Weights of a small transformer language model.
Size: 15 layers, width 320, 5 heads of 64, MLP 1280 SwiGLU, vocabulary 32000, 45.1M parameters.
Training: a variant of Adam for these matrices, 286M tokens, 6051 steps.
Each number is 500 + 25 x the weight over its row's rms, rounded and kept within 0 to 999. Layers, rows and columns count from 0. Numbers have three digits each. The size before them is the row's rms in percent of the matrix's.

# up: layer 10 MLP up, 1280x320, rms 0.0402, rows 822-941, columns 256-287
# down: layer 10 MLP down (transposed), 1280x320, rms 0.0369, rows 822-941, columns 256-287
# gate: layer 10 MLP gate, 1280x320, rms 0.0425, rows 823-942, columns 256-287
up822 105:505427490515494497525490526471483495510499465495473532487521503512493527532528511511479501493472
down822 107:485465496497541465464478492454511552515539530482511499498515488524455515498540496480491522530512
gate823 097:482492510510512500495474517504549510499516529470511518487416538551542504509459461504496510506455
up823 100:504485514515553494511516509469472515515535519520499482484504520503498499513529482501517503450502
down823 102:484537482500481494477461506476481466478471518421500513508525490487502500477494518494513468509489
gate824 095:515509471483525530488453490450508540501475555498507496459534493523466502483526466497493486523492
up824 098:510511514500535510532492497476524471484488494497521499527530508526460461489506463519497533488485
down824 101:481482490519483485477526494479489515505476524450504464450502496510506525489499493467489498493481
gate825 097:492450462500473519497490491493486463514448488509509551471460530495509494468496474529483491494507
up825 104:508501499513521530550488503527496467538524507492490452504522456546541485526521490501512500514515
down825 101:491460508512472524538513506519473463445515477473522528524487542515501525493494493496518459504482
gate826 109:481504489516528510489495487484495523497469481494476510521521499457478515549512466527507484514535
up826 108:487469488529502507513502509494462481515543511473521487552500525481452497494485466491456482514492
down826 108:530464525512493501468523492511470507525514545500516509517475491491503450494516482494470447490475
gate827 097:524519493493500492481473491502523474520507514465507495467485501520499509511447532433496479544463
up827 099:485528502484506463489463478466532475469471485475498497464464531545497523497492523492538457481477
down827 102:492526542511487534540519498481501449493476518522508503485509539540471476502532477550510497503507
gate828 098:506505471504508489514466485533514505488511494516499507486463508502477495491478506514508489471503
up828 097:502495496477514535456528479444476514512467509474458500514507492552469531493472544474457475519460
down828 096:487473504508478512480504487491488504520515475525475502476521518506464519529477437505485488599502
gate829 098:508509515512526487477525475477499495463536533495516474477456517483526498526509479505547460516486
up829 103:447478525516486493481513482517491488490485489548514517500487530496457498501465531536494522498504
down829 103:516503495489468516491473492512498538504534475522520501488498523528509526521474464471517515438483
gate830 094:515508439503504508500498469495494509472484489547467529493566540480488481495528527520516512507529
up830 097:526536511505484498510466459491545512491519477524473524496488511509467498515520485486493504476481
down830 096:517519554497548505477512469485447484484464489477507450500429495504505499490470501491474494508487
gate831 093:523529506515483520462457481465512492478511491471482523497454511480546499494484476517513496495474
up831 098:506528467494455521500537502503533514478520438507466534541479473502467546481476463513541516495518
down831 097:485487523492500464525537509495493511488550503489493477522508464504478493466513513531506537540587
gate832 097:520433503506515510539536535541485515498472477519468514519493529480498511499485518518491497526489
up832 100:541486495532511517525451433498517493532467494486503539523486518560503460509522510534471484513488
down832 101:504481506499503483511465499514454518502499488510459471542470514505512476469473507544479495483512
gate833 094:488495501527465481473526476489443499483491533549457491510512484463537482517495470494495509503496
up833 097:493499484509491505533502469491479510534444454527455513517460471467500490493506466476508522479494
down833 098:521484521506504509528529491483466499515479491570480505518462501460501494464512493490508489580488
gate834 093:547499520531480447498513476523473506476494503434508489433479517512460531468494509493511508493508
up834 094:484514458502512529509482466503480478507497526493501507509530514510532501500496523508468531520561
down834 095:478492538523465463497515503495486455572480478510509472519505497498483515450477439495470479527521
gate835 105:471472484495521517473513491511501541528463487486516532497465568474499551516503482526488495521486
up835 105:489476530496503509516490502502491504522478535491442506487471488517488505518516580544497499463526
down835 109:533549509484498483532491447503496535506487511555545449481509542527471516497481514467501514488511
gate836 097:503499494480532527480481467455512469521542527530519523514484508447503544486516470497512492504483
up836 100:486495502503489519524479513511545459458538516480479524527497552563515492483500509493483495487475
down836 100:499500497503504512470469511514553507509536527464495508475457464548481513465493491503517485498491
gate837 099:542544564522495529538471494472501510539462481505525496518506491549506507492508521509470513579473
up837 103:491481470494491469490464496477546481492462478510446500527488520508500522520498478473484522507540
down837 102:511489506511484493526530495511515481487424465467529481517478453483448509534537518528561531477506
gate838 108:470506556505439484485512483547445510502486513532509522496490490527424513458503524467523507509491
up838 107:521511496535475493516463535499489524526516441489478504508548513489508535487527487520550485499532
down838 106:475435492496541516502513493481491469491497560483467501472501531501542497481467511519451516553463
gate839 092:521500482494493532493479514521469490532478518478484525453513514502518483469514509498516487524518
up839 090:536516509509474471503532479497503543527466473518498528530526486451502492488543518470472478515479
down839 093:499485476498500489456475483492526503497502500483542471519546519524579531473530476504489479454533
gate840 108:477490508471523472525481503498549515498463456491510482446502526509476507554519497482513489524506
up840 104:476507492472501469450463501524511515522496476500493521496472512464453500495473529495559496522533
down840 105:499494490513509509495534520531492468490538478499519505515538500504556545510496497470485450475501
gate841 098:536528525474498491439476489490530539468469500502507538485506495529493478495528498454507482482482
up841 098:514483496529503514525542530527492509496525530479479481477544508512502542535563524529494471526535
down841 098:517469472525525455470507552511525488518496532460458522505505470498483464473496525459516486486493
gate842 099:549485542489500488522514483484467508530532515535494512491480504492523504542490521466523470516500
up842 099:490486504517525555474492485490478494556518530532530494492518491483489463481502476472517449528517
down842 104:514460517463539529506538490471465490510509503499493490479545450448527490534512514518511511467538
gate843 095:468495542525512513520535495499476503531488511476477513439513513466499504534471475493555527535522
up843 100:545485498479436505480400522516526483490511503491488545495493483484482504509462507504502522514430
down843 103:492488505491487456485475514534490489491520490525504527489494484521498511480524485514506489535459
gate844 098:501519487514507480465477492522548512587478476468500448519462493482473529550501512489513468478504
up844 109:480542470467495484474460478477543531507516487504532526516498498462483525479508473492466521494469
down844 101:478536499510521507544516488456443498439506551541482548489521523549492536456543474506518464541490
gate845 098:477507500515530497501503476473511478520492464464483505467502502501494497488505546471505461508526
up845 098:479476489500507514469537477431495502513503490504491526534542504494498496494497460499476544517505
down845 098:527493519498521497514528459442503523537487486481515486436509481482514472517492508496515485551512
gate846 100:529503480515469517481515507497462498527537521504488523527506530469504527464489508450488505476495
up846 098:482522490444500475500529518503511468465522478492470495487506479483509470499440476500507508470483
down846 099:518504502498506503474510488540507474522525458476467538495527530502549495428528519464460511455506
gate847 098:530487496504485515491536537523432503510553478497504511471508496481582487503455469490494488512499
up847 102:501462466498503498447497509519509532501490509527502422533525467501515479512480515510444505489521
down847 103:512474521500489508470484533538484505480499519490519536449510476496546475525513489520502505474479
gate848 101:518490528521514507482520485476454449463491476546510522456527485521469515486491499477483496534457
up848 099:492513492533499489518495471508528492508509512496492511491508508500480510508540455576491527495522
down848 099:512518509482551488509502502453502447479500515507500494500521487504464527497516488546502527471543
gate849 100:508492486534494533501499511539510500493468521502480518516472490442488501446513473472475486507430
up849 097:448508473485537515474544496494493513494485513510441506480449499490474517487473493524504464476526
down849 102:520487511476544536504522504461489500494508489506533492518528495471540487520486481444474519471510
gate850 102:500508473467480545494480500505518531537466468527522501483501512532553520512510502538488524489521
up850 104:500530489473513513490487505462545500535461484527536506486481517532515464480506519541517497510504
down850 102:507528504482472472495519446491473521487503539530493497500475466504496519492458489499486548491505
gate851 104:506478491519539551514509499511481513481532473463491520515518463515499502476519501499529503500532
up851 099:522512484492533485499488489502469485473483538532491451442467494523476480489469470502518535504469
down851 098:473495532497511516498511539472469513545532473485518525518475524478485507540512532487508473526515
gate852 092:499467500484486490505522507491498504494502504461511476489538479528468478505534497444496479489538
up852 094:511534441502501540524534503570511487481529474438521499497483457495501517499495521502507487505554
down852 098:480511505500507507533552483463496539506480486499495487520492490528471529537521562490501538512573
gate853 098:487482508524510537530512479528476482464515462494487517502520518557490520471454501487506468510500
up853 103:547469498514539486513518535526478486541489499509539545521471445522483546529470519507468500467480
down853 102:471453468501537477511543513452487508477481502531482476496499505518478482529481488492434508526523
gate854 111:562524510531466502474476472468457454512530520504538497492455505501535517475465510508489489504498
up854 107:501474491501473522492500499485502486473541500449503494421523518478502507510479491485526496533519
down854 105:492430482470449496494503489522488525480491505534468522500446487510518468507477461518518494465498
gate855 112:514450512537527492494534523528481556511494511536499498511492531487477545506475493524462503503498
up855 104:505468526488529505508487530505490492477505451497490530479497475476480557496491492487474532515479
down855 106:479418546507466506549500524510450481467533503496513542498492428495465509596459517526501497532480
gate856 097:499502486534507508514517486501457510499499468460495499497521529453520554512498525504470519533467
up856 097:510493482529497490507489506455529471484484533515486532524423500491512530513555519490500484478571
down856 097:502491470515475493465470504499442501503486548519458510514453510524517530509504592527504496544506
gate857 101:508472500527462522488492497507481510494484525495520484490513543548485517535522541524454498488511
up857 100:487539515475534502493466500464522528486531503500522482479459547523507473484505527487500464544499
down857 096:560515445503544508526497502506478480548475509457491460450490495484483474566467521484514490558478
gate858 104:517503474505528508510528473489538495517502509490491497457514505496491558499520526491516467544508
up858 104:490505486497494475458502499516512498466489474565496475485465503477462487495489489489467503509495
down858 100:484528475500498508545498474504548503476471475511482476511503518467520532475524523508473480520507
gate859 107:542531501500496509521542496546446486483480531476514525524556492530477490548491490544496524541494
up859 106:472466503485484484493558527496473482464466455474465531479504532509514499479525491494535528481453
down859 107:462459513514490543510484492487508455461498482549445483458530546529465449510481498514470494495471
gate860 092:496487537528540469482517508495522478526485527506478522485498494540491507491538517476517468514479
up860 096:509512498470514476526541459489532489541490511506472515511529505560462482491432537501504502506520
down860 097:508461472514484497533492511490536514514490514501490509516478541512467495494495487533496540472527
gate861 104:490510520487474538548500561525515519492505477461449533500494514499537561540471541537514504517483
up861 099:522476457535482473490492505512461461526510571500531487513498460506465497518494505500504478518551
down861 096:478464505493483494480493518508476504507493518471476517490481488513515539486518525511486504543532
gate862 094:511467499475495505505534448514500488483484487498535517509453503513457536544453494539462524494514
up862 098:544498518496566499480503526454491458506481475545520472486522559461501576520523529465499479437514
down862 097:505521503530550489492526505513501508538499534502513529485528478518524492470487538520482513459495
gate863 096:496456509498497484496456497469488494466491473484494495502487509541493528500497537526498515501443
up863 098:499500485475522505496508493469521450522501498464501554528493489536497466457435494495492478478481
down863 103:451506527512508514503530481482490494477458471494491522490489536543499472532457483467483484454511
gate864 093:528502452500503483511477502502522519525500494519472505535531466474533465507521467511532519476449
up864 097:545518496519509541504477503473482509508497524506484496457561531472541506508495474490495474527452
down864 100:505472478517519538499523524469516491524498446511517500513498515497452537530520513505501464525479
gate865 084:536491474486515507475491495520510513519474488536487537442482492470529499474558531494515492456559
up865 088:520514506509436497515487519421521524528515516537484523527529476503485475535471528454475513527513
down865 087:476488505505528505502505543521462474471518464537557461487512523505519499496479487493460475539490
gate866 099:517518529524520483522488448470511487489489521524446510477485517463518530513537494455476496468518
up866 091:524485504533521536450464518520519495509519520495542517488530482532484512510461517508493527518491
down866 095:526519482494537504469475498514505470519541524520514486492548482542495546520510509458498497555474
gate867 091:525510469521495505493488473476520472482492502518485550527500518536509481477539471481483481494500
up867 092:467489524517518512522492463516444552507459489476489520465490490472481528520428505519437522495515
down867 096:486497468514526498527493449500481495505467492507499507502472534518496522511486492515451526508534
gate868 100:498525499533491476503544519506467477541494481494513472524533481483516534491533495479466490501500
up868 099:511503476490500522490506504510500471491492494506450469502505474486502522529483514502465521506525
down868 100:528499461495475543495495488489556515510516515523534530470543512495522500505504504481491463533473
gate869 101:488493517493533518515530430485481482461461505517506437494538518491502501506499475493464485511474
up869 103:522521547475536509502514487506447510495517528524500475515491488561475482530461497480472482505489
down869 106:496448526518480531506504517479488514485457467552482488457476503489482515536484501522488508542508
gate870 109:484506571526457498484468499535511502467478529490518481515474532507533484488465502509507480503473
up870 107:482507480505481487478506495485474492502501478479513511504560471526521474503568454533526534500493
down870 105:513500491517514488508460502500537508504476474489490546558497457477474556495499506539485502455559
gate871 097:505461524500552487500524493489481522511489522496504494475506469485503461503527509508456485519526
up871 094:515501511533514523504467485499505452489511488532516481533487544484509526498491469513489525514459
down871 095:479485534521543546498470504509505511502500495537534478514557550514545538505468525529477473498495
gate872 098:490508496507499482506500453538498504507525487487526514497505474538492496469492498506509470488495
up872 095:507537509447542482519517492529480520507529526496505509500528518528552479474488486505515495491538
down872 098:501517533498487513488523540519507491511517503487510509551536454482547535485465482480457460493520
gate873 099:521516527521492525437492492558493486493480488479500456497494500560521529480472528475512516495506
up873 104:501493519518498489501457445453497518493512514499504497503514522490542532507505492488530523472488
down873 103:543522533502486482466482466489552508527477420481524517461516485555485550489434510531489525483490
gate874 102:545503552497505491488499495541504503479466438504439507445458549474483491504445580514456521497485
up874 102:506510536492490487514527506508473478503511550453499479463499487567548520503486512494521500503523
down874 103:506486519494517494512492506518470549493472491473496532485497518434529492523477516473448496513547
gate875 102:526506517489486508483558519477552548521431469519532514494520479475467460543499482509497509498499
up875 103:459531490480523477504505473502478471470497477537519531462534452475490499440535458468528501527503
down875 104:438487491506551429548480473504493488523499532541528538504492526508514500511514460514479498478523
gate876 099:557512541495520474514465510485487492498488507528471504507498545492524553524521502494490459511478
up876 101:540514476470475474467508507483504507509481492524522474460492491512514485508559516456479480510469
down876 101:526529484526540504431511476511488462462482425520527502486469495525516473495474489511527534534526
gate877 099:517511534520533471513520518465476485524485495509448499475491484467466514547488542532485491468490
up877 097:499475489505512503475467481488469512514518451550527481488454515484491519505480494507506519504488
down877 096:513553496499494445491533497492481510469517528494506471485526487498505514485467423457500471498445
gate878 103:494512488509527466470493511475509483534501483470475528461404529461457507524460497479484495497483
up878 104:463473481508472495493483486508482486504486514490455529474519485543539478429476515524487446533549
down878 097:512406472516542528458491522504525470478479466507511511518485528455531509517514446479449465510571
gate879 102:563517487513492545516484497492503483502515511484510548517536457507513564487511472493508519493505
up879 101:474487500517586510505467514517489499554519499481492483457441546504496498504492511487475485540520
down879 095:519502496497538540515477497491516504516511519499519507511513472509505557491525483481487477519522
gate880 111:524494517519519469555462449511513504466507569526451527500486524492486498479530502498522478486509
up880 110:498537521487489458535530437512514502465491536506472487482470501471465474528541527508512500515499
down880 102:515491461509492485484533541539454483528503473473533489497534477513536487503547489511472516537510
gate881 097:521515462524535499460523481476488498494563477509460511486475517463481516465472517507541560507507
up881 099:504473500507512498494520485492547502506474492511493544485512498467512484521495489524457491516506
down881 099:519491475521508472501552530488465501503553497477473489529490520504469516486438533448499514506513
gate882 098:509492552513471498550465468482500481472521474486512503466524506447496539517535471502487507512509
up882 097:476492496535477474495489488479532527463500542508517522490461516523489466488437485468518487497472
down882 096:567486516531496460498512522498499524480509487474514515489466546501537457497477485467520511557480
gate883 093:523512513517495542458510490492464507443500506514517468418542504494571468517508460520511495560494
up883 095:488483536541522515503502498488511489537486502530513510540507487532491530480500498492501446529517
down883 094:488508484497513531474496502484493466472478488565551491524548466517508481510500500493492526577503
gate884 103:491484526512497555469496462535463525538482511480510466480482506501513502512502456488452482515485
up884 105:517503568471528481505488461526532511537528551491555443501526482478491503481527489506518540487489
down884 104:473503528492520499497481507496505489526505488489488479473483520490465509514503498493558513464494
gate885 109:487473482475503522508486530493564536509485455514512503521470512516473467549521509518501473511448
up885 104:467444519473480497515465521529509503509493521483468504465517510506562524469533493480496482494494
down885 104:499514513498457520545518487491487502472513483514548480496517490531529469554535485501480520543475
gate886 094:518482486501453512505538501535473437468499503503475508535470521526488488496501501456525459483530
up886 093:506485468490492536491479465492533515541477480486496473493522513490510450471461548515495507500551
down886 095:512509515493537491442524520505451500510550468505517480495574480507546467490485557491476505531503
gate887 087:519499466524536505493529497485550495464493533503497504480530521472558495522525465504513531505519
up887 092:470497535464503477517483516533519504500504515493501565521462528517529504485518507452513502482431
down887 090:484494533491488471480486528493480489569520516475463469518452485487471513455535528514470468521483
gate888 107:518482545520499496517494460513480481445551528483477500481465539477537532488512437472489533510481
up888 106:496489507528510523567515494530472453531534490497471526500481506502471501515495471511530495517520
down888 109:519517534475503513530510481516493449478515507505471504480514492512506491557505510489496522511464
gate889 102:504517450511517534512507475494536486527525526518516524445457524492500512496471492459518496490508
up889 099:485503515454506485492481504503497503519525495483519508463456520504520503506447539506515522496521
down889 097:506508519493501523523476535511527545509555484504526487490479519488545485463482540483514501479483
gate890 098:537488518472530503499496484493517479521483453515512487497510530492517511500517498441475495487487
up890 098:513470505512510487494482475504519480499496476523517525536502487529543526474538481475481496486538
down890 098:532523471541543488495502464458531487461459445547489485561503523495504524485532463479482537434503
gate891 098:546511523514479510488497491473506513483476513472530491496487506500509466507495505462473498521488
up891 100:515493447480509486504531536523503513526500491444468504501518521509503520486513504487537477499509
down891 100:510508506492496507518482503483488511496523515467497508470465521479512451513527470563510473478490
gate892 093:479506452516467498482501536548475513502467477471488512501557462491501471503501445530586476492498
up892 095:477553497531522535503488461475490501521549490473527498510537520499488517498511506444511498520506
down892 097:519502522487475506470500521506504505526504538537507483557496508519496469470478518510482497467450
gate893 101:507484537555472530494461506545518484520534503503544494490484563518476498480539463507493462503526
up893 104:463500517467459468520539521540517529512524470494517489511465505520499463491466481525504478495520
down893 104:490465508511492483499540535540488498512472456493511524494510502507506520504497474552509489464535
gate894 096:568418519522499505505491533508489497488494547457506533472514468498554486532521494494522423528497
up894 097:516509510466495475495458489443509479499477480528498483504452497518459485496466516509493513469442
down894 099:496468508530475474503461466494478442516480500493508499482455485521504510496502492477529516407522
gate895 098:482496514495479484515510478489515517500519508482490517526482480542483503487460481516512461515466
up895 094:494520485487488512494479510482497465495475512529494508512547505506484437502531475516501472514496
down895 096:541511472498510460479514490514484501482525523472476503490430464496504542532499503452494505500492
gate896 115:488515521520561527508492475504510516491497487555525498498477532498491520503501476509512506520451
up896 105:561487489507526480525504450499490487472493503447503483439508466525505470471500492460457460508498
down896 104:502505527494475506502514492487458515494481518493507488468492502445509529551498527508492480491492
gate897 099:514482504491515492517536502497494521508498569466488514484543517477543491527518474488488493488488
up897 105:487498545482488516498492487476510481461501542532478490532514500518521540477538441518497507444475
down897 102:444492511491519510481498515499531459517486503510487480524512503515486508404482466505516456466480
gate898 094:473483486503554484549580501485488504508499512514520498535484494482484490474514537454477466495532
up898 090:512520493501567468512497498460518455510508523523476507496470487485531475527549491512503474487488
down898 093:485539522499501498479518461506453483503517552503513497494480500507486477495511477469523455493465
gate899 087:484520527492521535493495547528543515497511510531479477520535537502499523497461510468506516486563
up899 086:508487501514474495508485470518546492448499503506481510478496492541474513526518513513518487542529
down899 087:524491477517511462475527476531481510480503473506553496457514504506530475516499562520528528470541
gate900 105:548496457536525489540467485514536502517478553469536462526540523512509523536495495472475477516485
up900 099:539491441478549487519478502513526507491475520460498562490487499540477505524471501542493491476484
down900 097:484500543513484528502526513502470514446483501458502547492486494539472503505472439574486478474490
gate901 096:513495495566493517500506467514484442515510516551517499515533468453491507474537490522461520503500
up901 100:522476500530476488504486506491506458526460459526445493523498496545501489513511513515449469523464
down901 098:511577518482458516523467512497527510457524479467502515477505457484511528507474522476494516469465
gate902 101:486459513527495526511486523511515491490505465472517497494523526521505503485484486508504490514497
up902 103:461505516509538534516549485490499523474531500469518536491530486531498524482468511454490535495492
down902 103:484533506471495492476508510492489505494450511489530509520508491517501513438510472481512451455535
gate903 108:470492545521497557492456486485474511513462507501522508507524499525534462475489480482461476554554
up903 111:485450517490485515524469518507502489541499485508486522495500505486495499520516457547522490487498
down903 111:506519496503490517497493512490453502510537531508508482523515488471482484578488484487480492475488
gate904 093:460530516502481514537503510551508544537520493460492521523477482484460573468517503511519489514492
up904 095:507524511486486483457503455501486515548480532514486465512510492475505468502490546461497497511488
down904 097:433528501520485479508476506492483495517544507477525435490455451491500511506471448468495468487503
gate905 103:546499513492463486534487518536507503506497551537451523512497496466491499497499531496535479527500
up905 102:500510442483502506502510488490487509483492511540479557480489495521473504508534523501473513516489
down905 104:477518464539517471536481477474528517478478503445455508511504537486485518508507475491472492510512
gate906 094:506508564533534465516489463505502490483493456520460471510470531529489486493492494501497483518482
up906 099:529496458499518481494459474429493500530472577461520513474520494516505492512520533506449479464489
down906 099:498456490509504464475473518479496508459530479524489455517464481557511503478475492472521477438524
gate907 100:533471474498543520530440472526472502481542489530536510490548471483475516558498475492535521519490
up907 095:520485484508514480471461511505524498478522477480480483474548469529467503516523489504513488486450
down907 095:477535543511463486471483469489507499508493511512491520507513506514513493489496504544469529472497
gate908 100:487450514517528553528487496493503511514468505514465530453510536506530521548496493467454497532511
up908 101:519520520529502519501525480475452466445523513534530510500536472499501478503477488552486508455447
down908 099:514496509473507507525478489445471502463502492516481534546510553490514453515518458544471469524493
gate909 093:508506519499505501512512495444485502473495516482490490446514527449494525502462491469498519512470
up909 095:492537493457526472501496500515487492490526558462494476467492519478531505476505515509494488468467
down909 096:515517482510487494504525516553530448523467513485528515550501452579513501524551492518535479455557
gate910 096:537470489512502513496531485489479485533522551485477508490531524514482513500476530488464543513512
up910 097:478540493499491526547533491474555518519480443551520537483515484510505516494492463504519511484538
down910 095:474476515511552490503483519530486530488466485507524523506522491477491494473500470494524488539473
gate911 104:471478515493477510509437468469510512482480452490504503468498533511509501504495471507471492522510
up911 102:466499470513472498476515478529511519470529514467530505505513469558511490498497451518516466517493
down911 105:502493504531508507472541486518508492511494540486503537503479513550496503464517527502468531435517
gate912 098:524498501500501544488509509473471465487493501500480503549449519486482526514490495437464463487461
up912 099:507502531507555501499505479543502479503496492529533505487493528469514517466471521510514500489476
down912 098:490431528511509509466523524551504549461469519534541480464473509482471532491517576520500491542515
gate913 093:507477533509493499517484501486520442475529471523531477482497546492486525486477493459541476514528
up913 090:486501520491488471529486493449493513469491460482467559493481506536452504471474491512504481465537
down913 093:512510472519513467489489497444494525500476544494515547467531497541469521491510533506527500439467
gate914 103:515501522539517478508537488504524498529513497491503485513469486475499498521501451520501528529502
up914 103:497494517534470513516509497498531471533465481500509501519496507504519520509504477540515454480544
down914 101:537506512492463538501483548522535454537501497487456534506504518502520502530509434523499533529482
gate915 101:512509490519487550518496483508476523489496493521485511511506521536522572547510532509461490529470
up915 100:543463512528528489500510498506518438502426490506504522481535451484506467487509514507513459536507
down915 103:533514501508512524475480469539471470494536506462516478476518498523469517505490510522520526505518
gate916 112:521514554506453512517456451523508538515489482569501471484466528460516457480479496515483467494455
up916 105:471516458506510496499541548426463480492516525512499494494510484435434525476564505508511489525516
down916 105:504460493528470487495476470510518501522519496513538514453490445529494488512497496500509505417444
gate917 103:495470480516543537533525465524477486506515459500507497478518517454514514524473514519490480492535
up917 103:480499510494544540483486479481479501466472479469488530498526526499523490475508496524461469530490
down917 099:457498512482522536470452481489503487505506529497507513465495508510511529489529483537442491542511
gate918 099:506518520514491559463480486484547465532500513484514529456465513517500473485481505506481524520486
up918 096:517532498462506510494517511436527509567509497487533480472488532514486516504512498513533500513514
down918 097:518469418509521533516484477482508489482479490508505502472476500488493469528527486497476486493493
gate919 100:512500519511523504519526509482498521494490495488489491494466483511508484521483538491484467473485
up919 102:506531476509503529536514493487464508497495518519437570521536484488519509508526527514499512465485
down919 099:498486508506551485476482476481512483519500487522471523549486517532516488512502487495497504485522
gate920 099:474469509467470522502533512475465467535518465533544488474474496439489518537501510499460503485516
up920 103:510517506509470445519493494448516501498502476470506492473504509537469523492568517520503493513480
down920 101:495497517517529457490475468486526485541476459546531477519468528511502525482567552466510513501489
gate921 099:505508510538490533470505476487481524508504490514574481475503501508507512479471487502465484493487
up921 101:506453489500516488464477481488540513542487488510496533511502535482463490516454508501521520502521
down921 103:466514513482505505493494499490494484499448468505512501499501508534488476552511476517476473589529
gate922 092:456442518498454511498484515518506512484457487521467501483491513488534489503490494494543530470506
up922 097:502503506501493479476474485489510508483495559528487473470470507473567509509483484519494492523556
down922 099:472472515484502530512508472464512477488479509505473472501478533455478447503489538499499516508499
gate923 098:498488472505520522450473510483506514510476453533513480490494514501508524503509531497508499513496
up923 103:517518543479491498521514506498476469442541510499510481458504525540512511497523514495533522457524
down923 102:487503459491467505463494475497505513467496530499511499476503521503529511460498525473486539500502
gate924 102:510457529504500495505501470522513514486464482522504484492493514483492501569513517510501470558484
up924 101:493508489491478455498517517498504524485460492488497503506540468512475518498524527521495501499500
down924 095:527526468538500512490452499511501499571515520469485506481499467507505520439496472497502507433534
gate925 097:490481530517476525535454482538513513519510493490479464477500521513487519483490515464497510512470
up925 096:492477493511545521490524525446493538490505502486520497492576505463551485495525513486529483512528
down925 096:496507506503500488541516507484502532499468499487464496468529516484529457457551493506534494494493
gate926 102:493487538497512525537498493518492503513522473520541511512498468533488460495498500550520454528497
up926 105:505451515501545491484467530462538537510476521469545460463517501509483497508523512467510464490508
down926 103:506503491504482492511478511520510566503479514475486550494488498504558525467512489469517487453506
gate927 098:505511482502498470487517486457505509470458470471525530517490499508506469488464547494514513507502
up927 098:508519536493509461477494496502495520520483518518510479502535520536502515469483549514494496501517
down927 100:514514479499493528497500517483504465501511507495512515500454456517503463484454471512494601543478
gate928 105:512455497490514505491504482477513484525478496517491511485521485489498543533472517458477489470500
up928 104:516516463501486483518521511520506544476565504441491496509489521557498518527495493489511467506538
down928 100:493486468483534507495517507496501481496559484484486506531491523518507523531534486457490488505534
gate929 102:482445517508468527508506491542528478502497462504444524480488507485518510518526454506475459485458
up929 101:541538499502490534481503533485479556519527491526470557503522485475560510499488468493499464500472
down929 102:483521537514497528473477520450471503528504528512514503496487496499477532474488460516505468411519
gate930 115:464533492517514525527502502561482471516509518502468509518489551504494505474481511484498500553516
up930 104:468516453470507497552517515484523514461498485518493468545511526478488473449522543507519505520546
down930 103:506517512460493500492539527506527465482542480495486451503501491498501504452528529486531507519480
gate931 098:472474529479569498466522488481519552475487495494481530482470509459510511529493498550522509521515
up931 104:487505445517493532503532543505464541475511494486501448509553521478526451467486501512485503513521
down931 104:517532535468491512505510482492497529471545460510527456518534517488483533485489511471505508486492
gate932 091:530522499497499440480509508511512542514459541498497507487500513491471516461486499465532545464508
up932 097:467451498497495522481493509495509515547492484485491483522494516497496458537505487500523504533532
down932 096:490459457511505531503500496517495461478521517513494525508485514521536512520515502499473510551500
gate933 096:530459465521520501519500488530527506518516468494511477549503521500505521514501500472483485521541
up933 097:497506490538509460549481522518494487481504482509493497492484446514519528507501506481488486514507
down933 100:475470467495498474547471504518476501564520450517481488520503490459511539502499489488452480524515
gate934 092:487503500513457507491493513492499475510486494511532453534488516499495496531505428458497547486480
up934 097:508472488489520506483482478479490524521523506488493506465506476509502500517493505504505480482473
down934 099:491485500512470516484507538522530486540476502510441494527542450515497515526490528502433491526491
gate935 100:550520548513518495473498487506547459525534477538490502476521516489519469509553527490544493452531
up935 099:504485468509522491529526496487505447548489515548497484528510518513453470497524490504496498507512
down935 101:533512510519515542511522493474508471466529503513515508523545464481523462501476515493543551477528
gate936 102:486462489510516522511508508446521482545513487505480515521519483473502519537495510466463471512479
up936 098:494508515525513514464516484498489504530487511539477485502520533488482499510492487473465514516459
down936 100:532505494503499519503445483452502474545525529536448499474478467456514487455472509485432533473506
gate937 095:505521482502467502542489502506523513530505503481472446489497468513482567529491495472481518508549
up937 096:504476495513499459508490494457461518485500545497528489497525530516501492465488548514562515508482
down937 095:494468518507546487499527516476480517447490546546468546477512511468487456493483524481525554496497
gate938 097:528495494513492503518494492510508505537492503495491514469470515461499478515522495468473482507540
up938 098:507487508487471523527475544511431479482488547506518497540494513535476514490497513485475481524494
down938 098:530533524501499505477487486539521466473561473452549525518542488505530503534474443521537490456506
gate939 100:494446513487478507509500538476546530478484462513506478509510507506491493524555545457459497512503
up939 099:491536529486477509521465504558509474489515502488558490504500513478489486498481501484472525548469
down939 096:485513485491456468513516497538501539544470508530509538502490476480521474473467447490534474434490
gate940 099:507517517515461461532530493520527520493445515500477513456501512512489528472453500475498526517487
up940 101:466503505496491486514496520515496484506466461493528526493483526471549511482482500482512512491453
down940 104:510484461522496509461525511501478541472466504535498470502503502517491494495505504472527525548491
gate941 087:519520495501507512500471521508458548512500559482496479507519518542496516515459517521508509492516
up941 094:506504517500460467508474519529536555477462471486479517490499475515493444479481535507523497476482
down941 093:465565485503475455516505467537500498547519505498514500475479549477491493492491517472557528513500
gate942 111:489502554528517496554508447525511494460540522493502495493522510533539533491499534483521483545487